config.toml
n_head = 1
d_mlp = 512
norm = "layernorm"
init = "normal"
weight_decay = 0.032
warmup_steps = 200
schedule = "wsd"
batch_tokens = 65536
seq_len = 1024
Each number is 128 + 32 x the weight over its row's rms, rounded and kept within 0 to 255. Layers, rows and columns count from 0. The size above them is the row's rms in percent of the matrix's.

# layer 4 attention key, 64x64, rms 0.379, rows 0-48, columns 0-63
size [ 94  89 108 107  96 101  90  88 109  93  88 108  86 101 108  95 110 103 115  96  89  97 114 106  91 103  62  90  79 103  99 104  98  87 110 107 108 106 113 102  87 126  87  97  93 116  83 121  86]
[[168  92 130 154  92 132 119 133 140 103 138 177  94 131 141 144 171 115 156 155 164  95 126 154 109 215 116  67 166 115 116 139 138 100 139 101  91  66 103 147 120 162 129 115 113 120  93 106 127  58 113 152 107 137  45 141 192 111 170 121 118 136 117 195]
 [123  89 145 140 200 161 126 106 125 148  66 151  95 148 129 150 150 132 128 144 202 118 180 143 139 140 133 142 146 117 125  36 126 146 155 105  91 129 111 129 106 139 131 133 119 158 119   9 124  63 112 132 118 132 107 104 147 114 164 122  76  95  96 133]
 [ 97  73 124 167 160  80 135 127 132 162 155 114  78 142 116 122 128 130 115 176 143 112  95 110 117 135 118 110  92 157 151 153 133 105 134  74 116 178 192 122  95 106 147 128  89  81 125 169 105 106 126 198 162 149 129 173 115 104 173 114 116 168  48 199]
 [ 41  57 122 115 108 118 174 114 135 145 142 100 127 153 119 130 131 134 122 112  62  94 101 185  93 135 108 128 138 117 123 125 174  62 102 129  90 128 106 114 125 162 170 135 142  84 140 155  85  87  98 100 128 116 168 197  70 167 161 165 113 157  99 125]
 [107 172  87 113 135 112 135 113 163 124 118 129 107  41 169 156  79 152 143 182 146 138 119 157 125 160 129 122  80 113 105 173  94 162 140  91 113 145 114 173 127 115 123 170  93 102  42 161 152 123 176 102 115 139 129  81 160  52 153 114 150 117 170 111]
 [121 120 190 159 138 112 169 128 112 133  54 128 116 138 124  79 136 100 159 123 115 158  95  86 141 146  98  80 141 228 103 132 110 137 132 109 139 123 101 166 100  99  89 152 116 132 169 149  93 140  84 189  76 120 148 169 172 134 148 123 126 187 157  79]
 [118 142  90 128 141 120 113  84 162  85 139 114 117  88 169 121 116 134 105  91 122 156  90 112  91 133  54 212 137  81 110 192 154 143  99  98 190 149 152 156 109  92 133 142 119 158  82 148 157 111 161 118 155 132 146  88 124 171  94 122 200  91 150 107]
 [132 105 110 150 157  83 139  94  78 161 121 127 145 137 122 128 161 103 127  85 127  89 171  46  84 162 128  83 119 152 185 122 140 171  95 222 111 124 130  94 147 147 137 116 133 125 185 147 118 108 150 117  88 111 166  80  92 120 176 130 160 109 150 184]
 [213 125 124  85 146 120 161 144 115 166 113 124 135  95 111 127 114 112 121 130 143 156  90 161 163  85 143 173 155 157 135 184 121 120 146  80 178 185 124 172 181 121 117 118 107 136 123 121 187  59 158 116 198  70 151 152 138 107 124 115 153  81 100 136]
 [134 182 166 133 166  57 144 168 141 149 159 196 118 124 121 152 125 102 143 164 152  72 151 153 120  85 147 152 154 127  69  92 139 159 101 102 133 106 161 165  66 106  83 142 107 109 134 104 141 121  99 102  99 160  85 186 102  81 101 126 182 132  93 152]
 [154 169 125  96 119  70  95 126 101 151 122 172  99 130 154  84 113 147  58  95 149 111  76 133  97 123 127 138 173 192 117 140 187  97 109 135 224 141 118 121 151 144 131 123 123 173 137 157  84 119 110 103 166  89  98  88 135 138 119  84 121  83 174 134]
 [118 108 131 151 147 144 130 111  79 156  56 160 139  80 129 124 124 143 124  75 146 141 103 122 102 148  71 124  75 123 128 110 115 171 146 119 187 162  90 206 144 122 187 123 153  87  75  79 111  96 129 153 107 165 173 105 143 100 108 109 103  62 143 156]
 [ 91 154 148 159  99 119  83  97 163  71 123  96 142  89  86 137 114 167 186 140 126 143 150 228 150 157  90 123 154 148 106 157 121 154 140 161 137 124 131 101 157 104 150 113 122 100 110 125 161 127 154  94  89 165 131  82 116 178 148 107 109  98  43 174]
 [117 168 133 108 148 116 157 158 137 115 167 143 132 134  97 118 131 117 135 158 106 109 121 159 140 140 137 160 223 144 108 170 112 172 166 125  75 153 119  80  29 101  72 157 103  87 113 198 117 168 107 102 120  94 139 119 124 121 112 143 172 149  87  81]
 [142  92 133 152 210 138 118 159 135 121  85  65 167 149  93 124 164 141  86 124 186 127 168 137 108 139 189  89 198 176  86  96 128 166 121 161 123 131 138 102 179 127 132 127  99 117 132 152 147  90 159  98 175 140 121 112  78 112  87  79 164 119 125 114]
 [145 113 139  82 132 112 155 161 128 136 100 136  78 100 125  70 103 162 118 104  93 143 103  64 153 101 131 182 143 130 127  70 184 119 151  67 134 128 100 150 136 149 189 123 136 203 107  89 105 185 118 169 156 128 106 139 187 123 105 137 184 126  88 110]
 [140 153  78 123 108 125 171 167  77 103 122 101 173 126 169 106 127 194  87  91  95  95 161 115 109 131  99 109 131 125 162 166 164 129 172 204 147 132 148 116 173  58 100 118 128 138 123 104 116 141 173 147 117 129 108  70  62 120 138 177 147 127 149  79]
 [109 155 103 183 154 176 135 170 139 166 126 137 153 109 133 194  98 149 162 185 184 155 163 152 156 112 110 103  98  88  77  59  89 151 127 129 159 166  79 111 103 146  81 102 128 110  96  95 133 120 133 136 138 196 100 113 136 113 117 173  78 105 103 148]
 [128 133 166 122  91 133 110  83 170  81 160 127 132 142 198 160  83  86 163 139 103 168 136 203 133 199 124  91 136 142  95 111 121 148 146 121 107 129 164  76 180 180 133 118 118 138 104 150 115 131 163  98  88 197  96  90 173 123 108  93 116 143 150 113]
 [140 137 140 101  95 161 111 126  80 116 211 116 194 155 142 136 141 146 152 105 102 125 125 115 131 176 104 109 141 105 112 228  95 110 107 155 144 153 123 195 116 138  75 126 150 102 124 182  52 107 148  99 107 174 123 179 151 109 154 137 107 144 138 147]
 [137 158 131 170  75  54 166 129 140  76 123 179 156  76 131 143 106 135 174 136 111  56 133  82  94 129 103 135  74  94 125 127 146 110 100  84 164 145 145 198 109 143 116 136 121 122 120 135 120 210  97 187 112 155 105 141 136 100 123 155 157 102 138 144]
 [ 57 162  96 134 102 177 111 160 145 129 178 139 138 124 144 154 106 134 107 121 153 108 149 176 145 177 178 138 113  97  99 161 110 154 132 195 131 125 162  58 191 108 149 148  99 109  99 123 134  64 146  95 144 105 119  75 120 158 185  77  92 124 103 122]
 [172 158 191 144 146 151 137 155  75 102 146 175 110  93 144 139 129 146 114 144 125  74 116 123 122 102 148 161 149 157 134 102 104  92 113 103 193 168 106 133  71  88  67 119 170 132 151 163 107  65  99 151 150 155 118 142 140  46 156 141 120  83  85 107]
 [115 124 166 165 127 143 146 143 111 160  95 129 175 141 159 108 103  90 127  52 106 105 119  82  77 167  95 117 126 189 131 135 165 104 121 162 179 109 135 165 189 144  80  86  97 151 152 129  92  77 125 134  73 183 126 118 117 142 134  91 172 156  83 160]
 [123 159 127  89  99 132  46 197 150 108 147 128 110 125 169  99 125 185 160 136 148 130 129 127 104 189 146 145 103  97  95 124 179  88 107  89 134  76  35 139 113 127  93 106 145 117  67 145 135 127 120 101 107 179 104 111 164 155 141 135 135 179 140 115]
 [102 124 125 169 158 170 115 153 141 120 194 150 169 201  94 129 122 141  73 165 130 111 137 168  76 128 116 157  92 108 171 160 105  98 163 145 136 132  98 158  68 111  62  75 133 108 107 166 140 161 116 138  68 146 165 157 134 169 115 174 138 157 135 156]
 [ 88 144 136  97 196 159 122 137 129 101  71 103  98 151 123  97  89 152 126 163 183 138 122 187 157 116 116 137 167 168 131  98 146 141  83  63 210 123 106 108 165 119  95 134 112 140  97 127  48 102  93  92 132 134 123 103 154 173 143 127 146 131 182 123]
 [108 123 171 100 176 172 170 151 101  84 112  94 168 168  80  90 111 154 136 190 121 119 117 126 166 170  99 106 156 159 120 151 107 164 114 142  77 128 134  97 161 124  89 121 117  96 101 155  88 137 102 130 114 135  87 177 127 116 190 105  34 169 143 125]
 [120 119 120 123 115  88 111 141 125 103 206 158 112 147 146 130 159 100 106  98 129 156  45 118 132 115 136  96 155  84 167 146 152 158 132 127 134  76  70  53 182 107  88 107  64 137 136 164  53 120 114 109 122 152 139 136 148 160 147 138  64 111 128 146]
 [ 85 162 121 170  67 105  89  92 122 141 154  88 144 127 137 199 121 116 172  88  56 123 115 133 133 148 103 149 129 170 133  90 122 127  49 148 129 106 126 154 111 128 151 185  73 118 181 163 166 124 167 117 110 127 201 135  86 158 127 109 143 111 145 112]
 [152 156 123 156  82 179 124  94 134 166  91  93 137  85 147 116 146  86 169 126 158 152 143 116 156 151  66 132 112  82  62 155  53 123 132 159 174 125  41 148 130 147 128 126 148 150 131 116 136 116 152 102 173  94 113 104 157  40 126 123 123 107 136 124]
 [178 133 212 124 110 165 110 141 116 102 132 166 174 160 109 103 135 113  78  85 101 150 158 163 148 173 176 164 177 159 135 116 165  88 155 201  98 119  76 129 123 139 124 109 159 128 158 102 143 126  85 137  81 114  57 139 124 115 126  84 151 107 155 111]
 [172 124 138 185 160 118 147 114 112 130 173  82 123 173 152 116 119 154 107 108 132 181 110  87 101  93 131 162 139 103 108 118 166  92  96 185  92 118 155  95  58 124 132 153 162 154 188 151 110 172  76 138 153  69 121  79  84 134 116 157 157 140 171  87]
 [192 111 142 134 132 125 105 107 110 160 183 162  99 130 142 102 124 109 116 163 160 120 132 185 136 124  92 172  89  69 151 108 173 120 130  89 174 115 124 109 151 167 131 114 103 155  60  50 160 136 111 119 135 178 141 147 187 113 105 132 152  97 102 205]
 [144  89 136 166 152 149 164 136 156 198  74 122  97 140 110 150 173 135 145 131 142 109 119  92 166  92 115 130 124 143  64 137 153 101  74 120  65 105 152 192 110 190 107 143 160 108 117  70 130  58  88 118 126 132  79 159 155 110 122 126 170 141 165 135]
 [ 92 144 105  56 126  82 152 169 156 129 147 160  46  89 158 118  90 169 158 148 125  73 136 124 144 146  89 159 109  99 165  99 154  68 129  89 147 132 184  65 128  84 134 107 133 144 103 127 131 128 171 122 160 178 135 149 124 100 120 102 160 148  91  88]
 [ 78 133 118  85 101  93 122 105 155  92 116 134 163 164 122 146  67  86 164 111  91 151 115 139 126 148  84 157 117  70 186 131 131 136 107 130 120 164 236 147 137 124 186 161 106 138 106  98  75 164 120 124  80 114 154 149 126 132 159 100 115  74 152 152]
 [132 151 140 120  95  87 169 122  91 121 113  97 101 176 192 131 135 118 157 141  94 116 169  97 104  95 148 154 137  83 116 130 193 106 106 130  60  72 163 110 112 192 178 173 117 124 133  97 161 153 125 150 120  87  82 134 119 115  94  86 131 170 114  61]
 [ 95 142  74 131 130 119  85 112 140 167 170 128 102 117  74 197 133 126 148 141 127 113 110 152 128 119 201 127 101 139 137 131 117 114 157  92  81 109 124 108 102 154 116  97 131 163 135 162 215  53 142 117 123 113 164 145 119 193  85  93 151 182  92 165]
 [ 61 129 127 119 125 103  46 116 195  84 124 120  97  82  90  61  90 166 119 156 157 186 101 112 169 189 173  93 104 117 130  94 103 171 136 133 115 131 140  99 128 105 169 145 134 101  91 111 129 141 134 176 119 148 167 104 111 110 178  95 143 130 130 144]
 [123 183 152 125 100 181 128 135 124  83 140 141 124  99 124 171 106 138 115 169 137 121 153  73 106 104 142 178 167  64 115 189 105 149 105 181 154 173 149 146  58 141 146 138 175  49 101 103 153 136 132 149 152  64  86 123 126 163 126 121 130 120 166 109]
 [ 99 113 155 117 147  92 189 207 117 143 106 148 120 123 115 118 147 180 120 159 169 122 119 140  77  93 129  93  75 104 140  98 112 126 109 130 144 104 126 197 157 101 118  52  89 115 110 109 118 113 129 190  85 162  63 123 168 156 137  92 154 165 142  92]
 [129 151 107 131  94 121 120 142 110 124 141  86 129  84  87 197 138  89 134 132 157  80 109  89  98 104 170  95  94 155  93 190  72 135 142 115  88 156 197 112 194  92 125 145  77 180 129 141 172  75 109 113 156 121  93 155  91  99  98 121 131 137 117 154]
 [ 69 113 111  80 155 105 169 176  95 159 100 137 107 157  82 123 152 160 153 101 112 164 115 129 151  86 112 161 161 123 194 130 163 134 109 145 137 152 156 141 172 104 157 148 120 129  84  63 123 158  67 142  80 132 133 161 117 164  78 155  74 110 117  66]
 [144  95  78 113 117 165 157 178 103 138 175  92 165 175 102 179 127 121 162 119 112 115 140 110 168 132 174 126 104  81  69 118 117 149 117 145  40 111 115  47 143 157 132 136 167 121 121 142 176 108 106 107 142 103 106  96 132 119 129 141 100 154 123  47]
 [149 106 150  85 143 128 157 118 127 115 105  91 113 137 157 111 135 115 157 189 138 106  92 125 156 150 118 115 115  87 134 129 204 102  90 110 111  97 154  82 176 185 155 137 195 139 143 152  79 128  85 126 191 153  55 131 136 113 208 119  88 157 136 139]
 [ 81 127 142 170 110 165 108 137 165 119  96 169  57  88  95 146 115 121 124 129 122 139 139  68 129 147  80 148 154 163 139  92  94 134  91 154 114 119 131 162  42  95 159 177 137  60 139 132 129 175 108 171 107 126  71  87 150 112 167 173 148 142 117 145]
 [167 134 115 133 126 107 169 153 140  95 106  88 179  99 154 127 132  99 135 164  54  90 100  93 171 127 118 127 140 147 112 190 109 219 152  98 129 172 163 149 144  84  53 101  97 104  74 133 141 152 167 160 148 108 101 130 140  81 137 118 124 133 161 101]
 [158 188 130 168  50 186  93 134 118 121 184 109 132 126 103 116 128 104 131 125  73 123 168 163 136 138 133 134 122 120 117 133  57 138 112 172 110  90  74 135 103 123  99 139 120  62 144 112 126 195 151 120  84  73 149 148 140 181  79 161 143 124 139  97]]